Part of a small language model's weights: 10.2M parameters, 9256 steps.
Each number is 500 + 50 x the weight over its row's rms, rounded and kept within 0 to 999. Layers, rows and columns count from 0. Numbers have three digits each. The size before them is the row's rms in percent of the matrix's.

# layer 3 attention query, 128x256, rms 0.0697, rows 116-127, columns 0-255
100:442562464598516411503479458514546497418515548443535587495530557577422507516491436497552537480531478621518559534497431448490424590555501472434514527458427580520518507480485464484519523539433529568505524589457544497506543463425632544530632465506435508541569538517445553448504473568438473452499517454522462539575521469488449465477582455546496606468477574474488441517453526476468455495523533505524375447545423610454436502486536510446497480470503505516604428561528565462398511576447475546533429427521451577482400587514607370480597520469422502480455553544452536540493520481598456474437598487415458533503572548432525502528480495452566515567457543481476534508533504462449442566546458446539507494505405488527486517451514465492465512541453466525497476521536452431441472459468423
100:537468538617561556467478487531456530577536636489490511417540581468481462450487582586471518469524468491490590420576539494441500550481574518528449465435438469522482509462461502487593579516489506504512401562509480570531506414544468586501531500457439454469464520514489517471488480511462461479458487400455476527527440536661544493507429528464569501516525571472485460522435543540575436443589506424508438520424497577473467501505520404437406545368532439532501536512536462585476460417503454481466456561552436507511587548447501514555489541486565465507499648555470583460459565484466538407468535533451477488458473488582393508499567471499463523528529538492615536503520486537447536534449497488521468499480486421506485474470454489464465571474541482481464488410493356586470586581550448
099:576488436518468430511505503508497559467494537559495496514549539473605509442505509486530498496576485542566473536561519537461525433456503503457609530458452432560428472530456530414514441644415474539532503563468406403497543500497427472564557517536502422412533585507574499493529516461468554484524497486509443468547524505526572450505537441539598533519515654519547551557502488481464410489522564531517549517463488477462479494451476542479604504470594613583462568528465520585495464438461433476449561457472519522500484553449578531455494501432482512487444495408453507486562480389418520475574467444494534480514525455552497567383535451598462430468651527504423493445490526453516461460499404446458516424555506509523539455430533403543549461509504459519512410485452510576605536510587492
099:462451577485569513513543556455409497480546461547482373531486547568424525464583527464458546455472517561476546488540443535503575507552364555501561549478412392460537480510507562483483573499528527535441527517516524475446442559443555529575444561509564633512528454548473471576494515429561560484447548472457530489548464444589480498558563462435524527515446501525442492472549476492491435592444452511481504550530509478473362483418426497536422436391495585579551537543534481504520535532483537513447489517541565488550453468507513532549448599506440412613494491585548519494499493451422457499547529554573475446492450482442471586446477561486438586404578447426505493463543546466504522554490470432451497463421480530473488503482470453540540499484482522423503499508439634498415631512485477
104:307551577518508516488559513559528464590555535502512518440593551498541561617519460595427484477481484474434462547446536581508508500496491469445554624558462479469506438490479566495510526462403538597404556488526452533529540490480575469543570465445499388576546478452616504435529473459478573540488462502528467559433509459549458461501476466448521450427508566507517472448560470442563494418408457506513495452513514436480454436485463426511517457477501545494500492467482431422523504465513452487462477352538479484435468490509520592558515542405449508571513511503478509525569454511555478563454598422470518505481460488585486453540472472489490572481611546521483494527549554421520531643484465540558485496509495506508386526392587459544547554478460567510504499464491507539540434417463469
103:526450454474429514472638514458454458600516487522491572498560448561476404483417587599457521441549532506538438520458461497523503626451500516498459468457533577566575493501485486453597550491423512500480590502424452539518454501504564525464516485472600460434582474580497498464440413512544480516470528512471426456432513456483409516476503515522557545531528554535525477500531432547465451506410436517514570554502472409491522476573466540551514537508336416562480487511493462517499390514468411452498553459560491480471436508524540489521511468537494499474434516629490471481483525606571518556458475596465486506492576492435579473423483464526483611537419486562508537479489484571459442467586446621493524429533553462446472482463507548515533504544509506450525496499389420543605575431496531
101:458455462572482524516471522451625498537445499483512532501471547534502482480545449476394420507532454518520525572579519529468502576501584469522548524540552507548491649553515564496483444461587542534444589538500529434427466525506508475458462521520465541505512586446440517449530493566475471469505412467465550540515484554389574533474426418471490529531527527455475517444490533378487446477392491561558578508497534472470542447576479477525496521429494523512418542529495559516489497555428394517504483564513452542477407508434591509479449474415453517470511526505570530498546418482584514589503459443546585481521482485454479470470509501589637493473437465474516537449627462508536495435417536494434433561425462437444485470453566560413528506435396480572536493557499533483379497639529490
099:530617541453461499507444469603469498426530545453466538570502535503408486546526559526506511525616525482476569486469448570452457509498479425527585529558488549471528469436484557485430583503467562554532596532511471547426538568683455490510544477474524496489489470508524431464523544530549392466467497435558482436438539597415508531518418546478471490470493457520628587498525543455490533467501438447387585449553443543499562556532507522488578547495469446507510490533605478533542414470467475430495490485467501549496589476430517494445476545530511510482554510468528416455418461537431416378549492422388519522577495506468507578426409575435507490532583464484548503476531483518481526451497394585484500496481513506563477485441509476479503463524424426535549472578561529460576463547544449
099:526554538546412398524514434607509476473434477616565486536516504537502579481576536438402422514416495480483552526472514572414458470350627526411430487470560542470575443459529592454526454534527496477475519432388483493507599433428519500533559634440515488488529469454508539518543650535454488552507498607512571484518503546488484531527518541450455516416554430550545553522475467536529518466500497439466464416394516467468588539548528541468517424540530437504428435494417518567520529491529468473427448579531560426492482519500474497484515420474438528481468565423487526497485493563540516441488558515466549603512484576508520551443517520524491516446529453508529506443476459498422565498443527470447541376489458503477530568506470448575474532478483430500485478615441532506475477455484524
106:573524533472450581473515516527513480490407534553444496535423446411529499529505568469526576454470475627468570452475530477487481398458486538542510507467482418492513457541605467483510469447529425496481497449486439518498508493477628529542482524508488504551578427496507523495548484513600481422556589565531596550579531436450458499413506558510425543492415534492536492533509488437491422514400498459563471436475526469477507520431509552555541522454599526518490463409556559477490563524498515440497508546495476583439575463464444421465321486455498526466454464409407452551541638570473547556475552577521505476552556536507442512447411501560422475468589487517500522490494603607477428568522540464533536534422434585498570504424455518509449505454469499492557535426484500505556510501427497
099:544456534565505493452558584457486469531533431546468465504538512525494467462495581507512445505505552444412557573515529499541470455464510479420471527518438595557458554534500617509455516506446555396524490459641520585454535455532462496554470447416514542563496490534503512575487559520460565586486420563575546548524494511525515515532395434475425448494433549481430496456556484411453429576585492505541445429506465523428544487453490499454523481580501515448536452643484545561507482466511491487510501584454476551539442512554494528524418427418533500454428393507448436514546533502499524578440429546473349497543483513566572441464477532455621519480471431481562479409519516548461507527542532539503516547529581504424456479579462460419504442535620464483534444541470552450547448453457567
104:565574488529462509455491525484511495399463462476537515602475454468507501551463498510547598392462575497493523483533574426510506485595486500471562518489459527501565442507452494562528504547539433551481503487574519581418556482523577454554491492496495389571531493535446531575539473516593501525450389437579536521486450525477425409481462510605416455462521548600461556484560497509545486486560512530444608530484538532453499378464468594478399531494430490479514509528447436521507529498449497416404550574520599490530517463495603532412521460538492524486537479425561570425433414389477556499523440520466551516412472532463558440526523525504490521483483580558444564479521486498441577495483517476514478491469462550558629610460539592410466518480504475363446454512484472494549487484527490
# layer 3 attention key, 128x256, rms 0.0713, rows 116-127, columns 0-255
101:468471553494510503535457481509477457571467542438406492565435431443522540470462400509477457543537599477411463513526519530449469484512532475491512483494542472484552509559524570593537561565385430485514473445530475519602546477504497495515538482563483483461559463477477529520469492505613514568581481512479533525478489476544545463499493467483435414497564505487493505589506475451565522527458536520539460434511517485517496527459496517475509538525517558580497490548481481471478676453568510575407472524591492462367473412561482542483432620552505530465454414407471613534498433510504531419612389575559572442548527488424523548493558532509385453508473388496489423464493430452500493498523463519483521528491528549384533545505435507632460501519400503443493443443568401473562506551510437
099:451442490528451443556571498415576479456476438423450487535478490436554432596532458433552450564552427529601484568470433519420525528475446545520436502514499532575520567526591551532483520491393562445408498482540524473486510483383458426516514578536412496441502452401483575485467550495607512602505535515598479500531550415490468492498425498479488493490477451482424473515466443502466581538474493427476516499561516382478549531464568539541551485508518491486389511543538517384577477539478534481582516543595554461521467533467528486479544505520487489539468426483466432585481475510562487602530607550477590508618513475452498505593520443514472437493464451489451532537495416458454496536474603504466559491454469509441560435536520580467481441458536492488484509476518529424641409461473517
099:477593513483402508490467471560499530461488479501505565450426452537514522558535565434506483520464617519482465508603468538490458517511477532413551456432442521546487438488478400534505588445455550507493485541505575578516444547459463574449568435492517466493498516635434501439416478433443465506461508514573404512547592478447484549503455477496404408480484416467345494595499657545412523520561540544460459500440515453549559573569460525585517458537541363497534424463483469604590411478525458477597545556423500498503559547454544529506459575518519467441458468560509502414519465448562506466416603562479513509488538609438520466485454457554503479485453502499506511501487491502545542491470529496449496484528514566525467533449498459493560525587528460512551505493566464535490546491422455
094:560515505460469465460370522509495462523474522496534530477544480512557447449583482540530492468500504456536438506513617425482515439423577578557495445574518525429590442546489519589579480482496570499594429571457463540546466553482446529447473453522525405594466419500552462468480587534515419633450475410464526541412507621434486533411500530488562469436523490544472518567483499429597497444504452467521339555543446423390524529472544529567563550418514532476522475444541524458539496376453478528534577553506515515511552489429555438477455377514568558524487518463504547475547519454482515546481464451551488539509504447493537517520577399485547489502459490527485591519505512498577519531471515437492407554534509532546498495560470460464459505484534486508449533536432392526555500477611530
101:502542556531471532528429514494544560578523420501539518440512408469517456502461504442487496494510504467503470523543523515405469517436548396507452467447618450431570482475504540511448449583506503432636536462506496509460480492503458468533481511612589520448525445431542542472491546529487395514484421452516492455538551467468552508517566540464428479452482524481579517444460478513548543607513466604567561570498586471438496559499480510573486517440454561467522503494442513552432479505499503470465516450377647482494506490445480527563535563574589458524521407488477456454513512545499517520494507512524529478544509543498464549518445447456532550572476405478497546490443538520597559506517437530536565502438489381534550412661454459515541397509436512411451384591540477401527566516527421
099:441567468535511471532418415466493471519556434493547506495567467450516486456519480443658486535541476515543482405483512487488655465499607433498517474439481432512541511475547467529582486548500597523526444414584452493448519576508438506425509572474508525474436496490537559585517595447423568532552531497423546415486455555517496458529375474546509485477507520514500524390456507514465392566572516523463423450523539486530476521449461543477545533547564492510508598577460509443460455566454555513520467443506562475495482388513414472532476504440589504520484449503527485471436519465543444516532440432468485505586442498553401535443517495593494440463584499551541461608437526527481529461465456516567589515552441567453517509480573428476544547520495477424498412487638521526568527554479458
098:537523450528480505473618496420484572548486439501542393452485484546540517490468555501476580556481439498561473450456500531515547539508478490536517481606543478490504500547485475489536614471459407617448485556538514462471540459540560456453527450544564409569504496532359466472523506394481524452498509478459465542534549503568466490503514504452516413566458417585467648536422544534545474558491511456514521557452498445476439585439547572415481406488427565562501466525467427479472425443459404478580623497575471494426505580598528617527565546490493497513512492480421531494495506551619525464538458502601447473547445475529572480408549448489555497435544496522555489421465447436462462473519547530482493516514472446511509518553511439500573457487499488536464511581460402501445485440466577
099:619481505517494518596495457516485568535347531568447452470459475461530366512458446492537532482460537450475452561470534533635526502501495530529462511499472566466490521550579493326469495486472602481487497559495471445439494441507499517514554513460541510470479418445549497474508613546410555445472550531432487496592555450455565493452461461500497479449521520475502537518435439531488544516526555552464472542500394496547489442530548550501500458507569567480541604452485507494463552489580531492396403479500453510451605473509524642499507535426493477428529500550526522564518603556567508498592518490440422503506485512556454449426507517431474468536478500409437504500493464602591539458468428513523564567548407538468517553505488542613450513541571489484491506374522472499457576510456492
097:601421479454441545510513486522469440440467444462373553522487503536501498505445514505536551493534531455462439396522486564589465471633471450502509520498515487482445468571510483452533457441554420501501500483475523531414520504433498523556385585548546504455478414484522523571543454512529446443558400474434567486497438456484446504514428482569485498484508463498476403547502533567536473543471552562602565597579522430510545430478477549480492471487464482535591481430483555551455492438497532454437584517487432518421521517527451487540402553612555486528603460569444473605505543590571464522387498529473534531463497495490466420503460545562511467592527479618565500494494467511524454419517550495513539570510402458504567407499503583543560561397473517509509471430443513463591543483508563
098:524534564430554410490488545493423566493494560487548484443464524542450485527496498432566456474593541499533456473552489507512537552585416487524470477481538493493540460478603522492470437476448543516521589468514574528535512624445493497566485539491646502514524473517525460468506482532566537492555452524469453493388450465446589501451466446640551542550407538457555431461399484492506518559590436387478539542522516519566479531448438511502452516474541505510477452443434492548494570484406524577523474545530454442444438565482469487504412505548573540563513547520453465401440533457459455532520501505500510576461474436453515373514464489476461508554400471480499554518499425685457520518528497438442514468574565489536432567527457424434516598537578487468458578519528432519447545470440554
101:458613492506450483564482513510459398507484508580398558493564520475578574502520585526442535445505483514530532443531527555502491564492535471421545465439617571452557503488522392451456520480507444522502578540435438505474582556498522517511396554482461477557531494486515490588525561428402504505504546574430405449492556453459452477395519456434545522631533511554637519547512477465501436427506483545498557491483448481496478630510484487558593583457468547506498450423467444472488456427529470444500596457484503522436456505546513493505459532334512552544601437506474488504451419478454417580490545500545521572433457543456523464519559562502588519487547479502483521496493544534495506534482540441470522467434484556551424509460559563387472504508482528496634466453496477544551517494462461
097:472457537427463498544451438547518463501575444488454471479555522505501471491518437538555417503448455490449567572504535539504553479522500503475514593550647523409476518500473570450580545499560587463475469536482577469577423448551531511557561516532564583497506488498551522523571515379556485400407430484427429495462473493525510559408454629421569439548465481505580562433492494485338470588475538433487498459511539517577550575481552461556533471476546511521556437489569474516423488545556433543551569477465468573442528506486365538504486531519510494470482567458427542471508577524489399498502449570380438486518533471440490539523472501610484512457580444498459500476554473421481508479483490526445529445551530529487452441483480536592426452506501531588531506522508401486521512532438553
# layer 3 attention value, 128x256, rms 0.0615, rows 64, columns 0-255
110:460522557410494428578526527434470496507521504512469533449530488449479546550543365514532514465518457587504544393514447551467570542483474381476464530567513596552604512530391472512568550532428451491535540466458520482428434508520575400487425526613448531465461454461554487441560586525514509421453618504468564561534477455485495524424560465519535421578510483454481484548496551480493575534492496549527536498516469385452507484503488563450567523530459527451513533483434560576518451492481524490574506549532555457485572453421531611489359522419477420424527514445598517453554559535430485443554536498535546513585514464531419449556419484603496555593443461549484467511547520485499426554498427492488586564532471477455441483516479483466480495418502441456542471500498523469505518458441579
# layer 3 attention output (transposed), 128x256, rms 0.0783, rows 64, columns 0-255
108:483470562505492495539498494508535526477497561568523483420568483430505512533473480454469558470524409537485520463564408579451545573549304502490495578605483575536517496520494529444554541544416523452582432557443477432437532455484564495451494507552504399477462410510536574508516466467501523510476532489450492467585444550530509473483484439542546566555579540494466507445528571436529550396482511539495487458565502430447570532420432491447495493575455521513542518509500448524480473526501425511413551472538504512504564503463597620531498528456475505445533424447517525472587463421434520559480592486635518389479526388406439519422457554530465491475521509521485504533510558572498409519471485406460517478527581497501613463440523528413453571502458418426573550480551543514523516505460556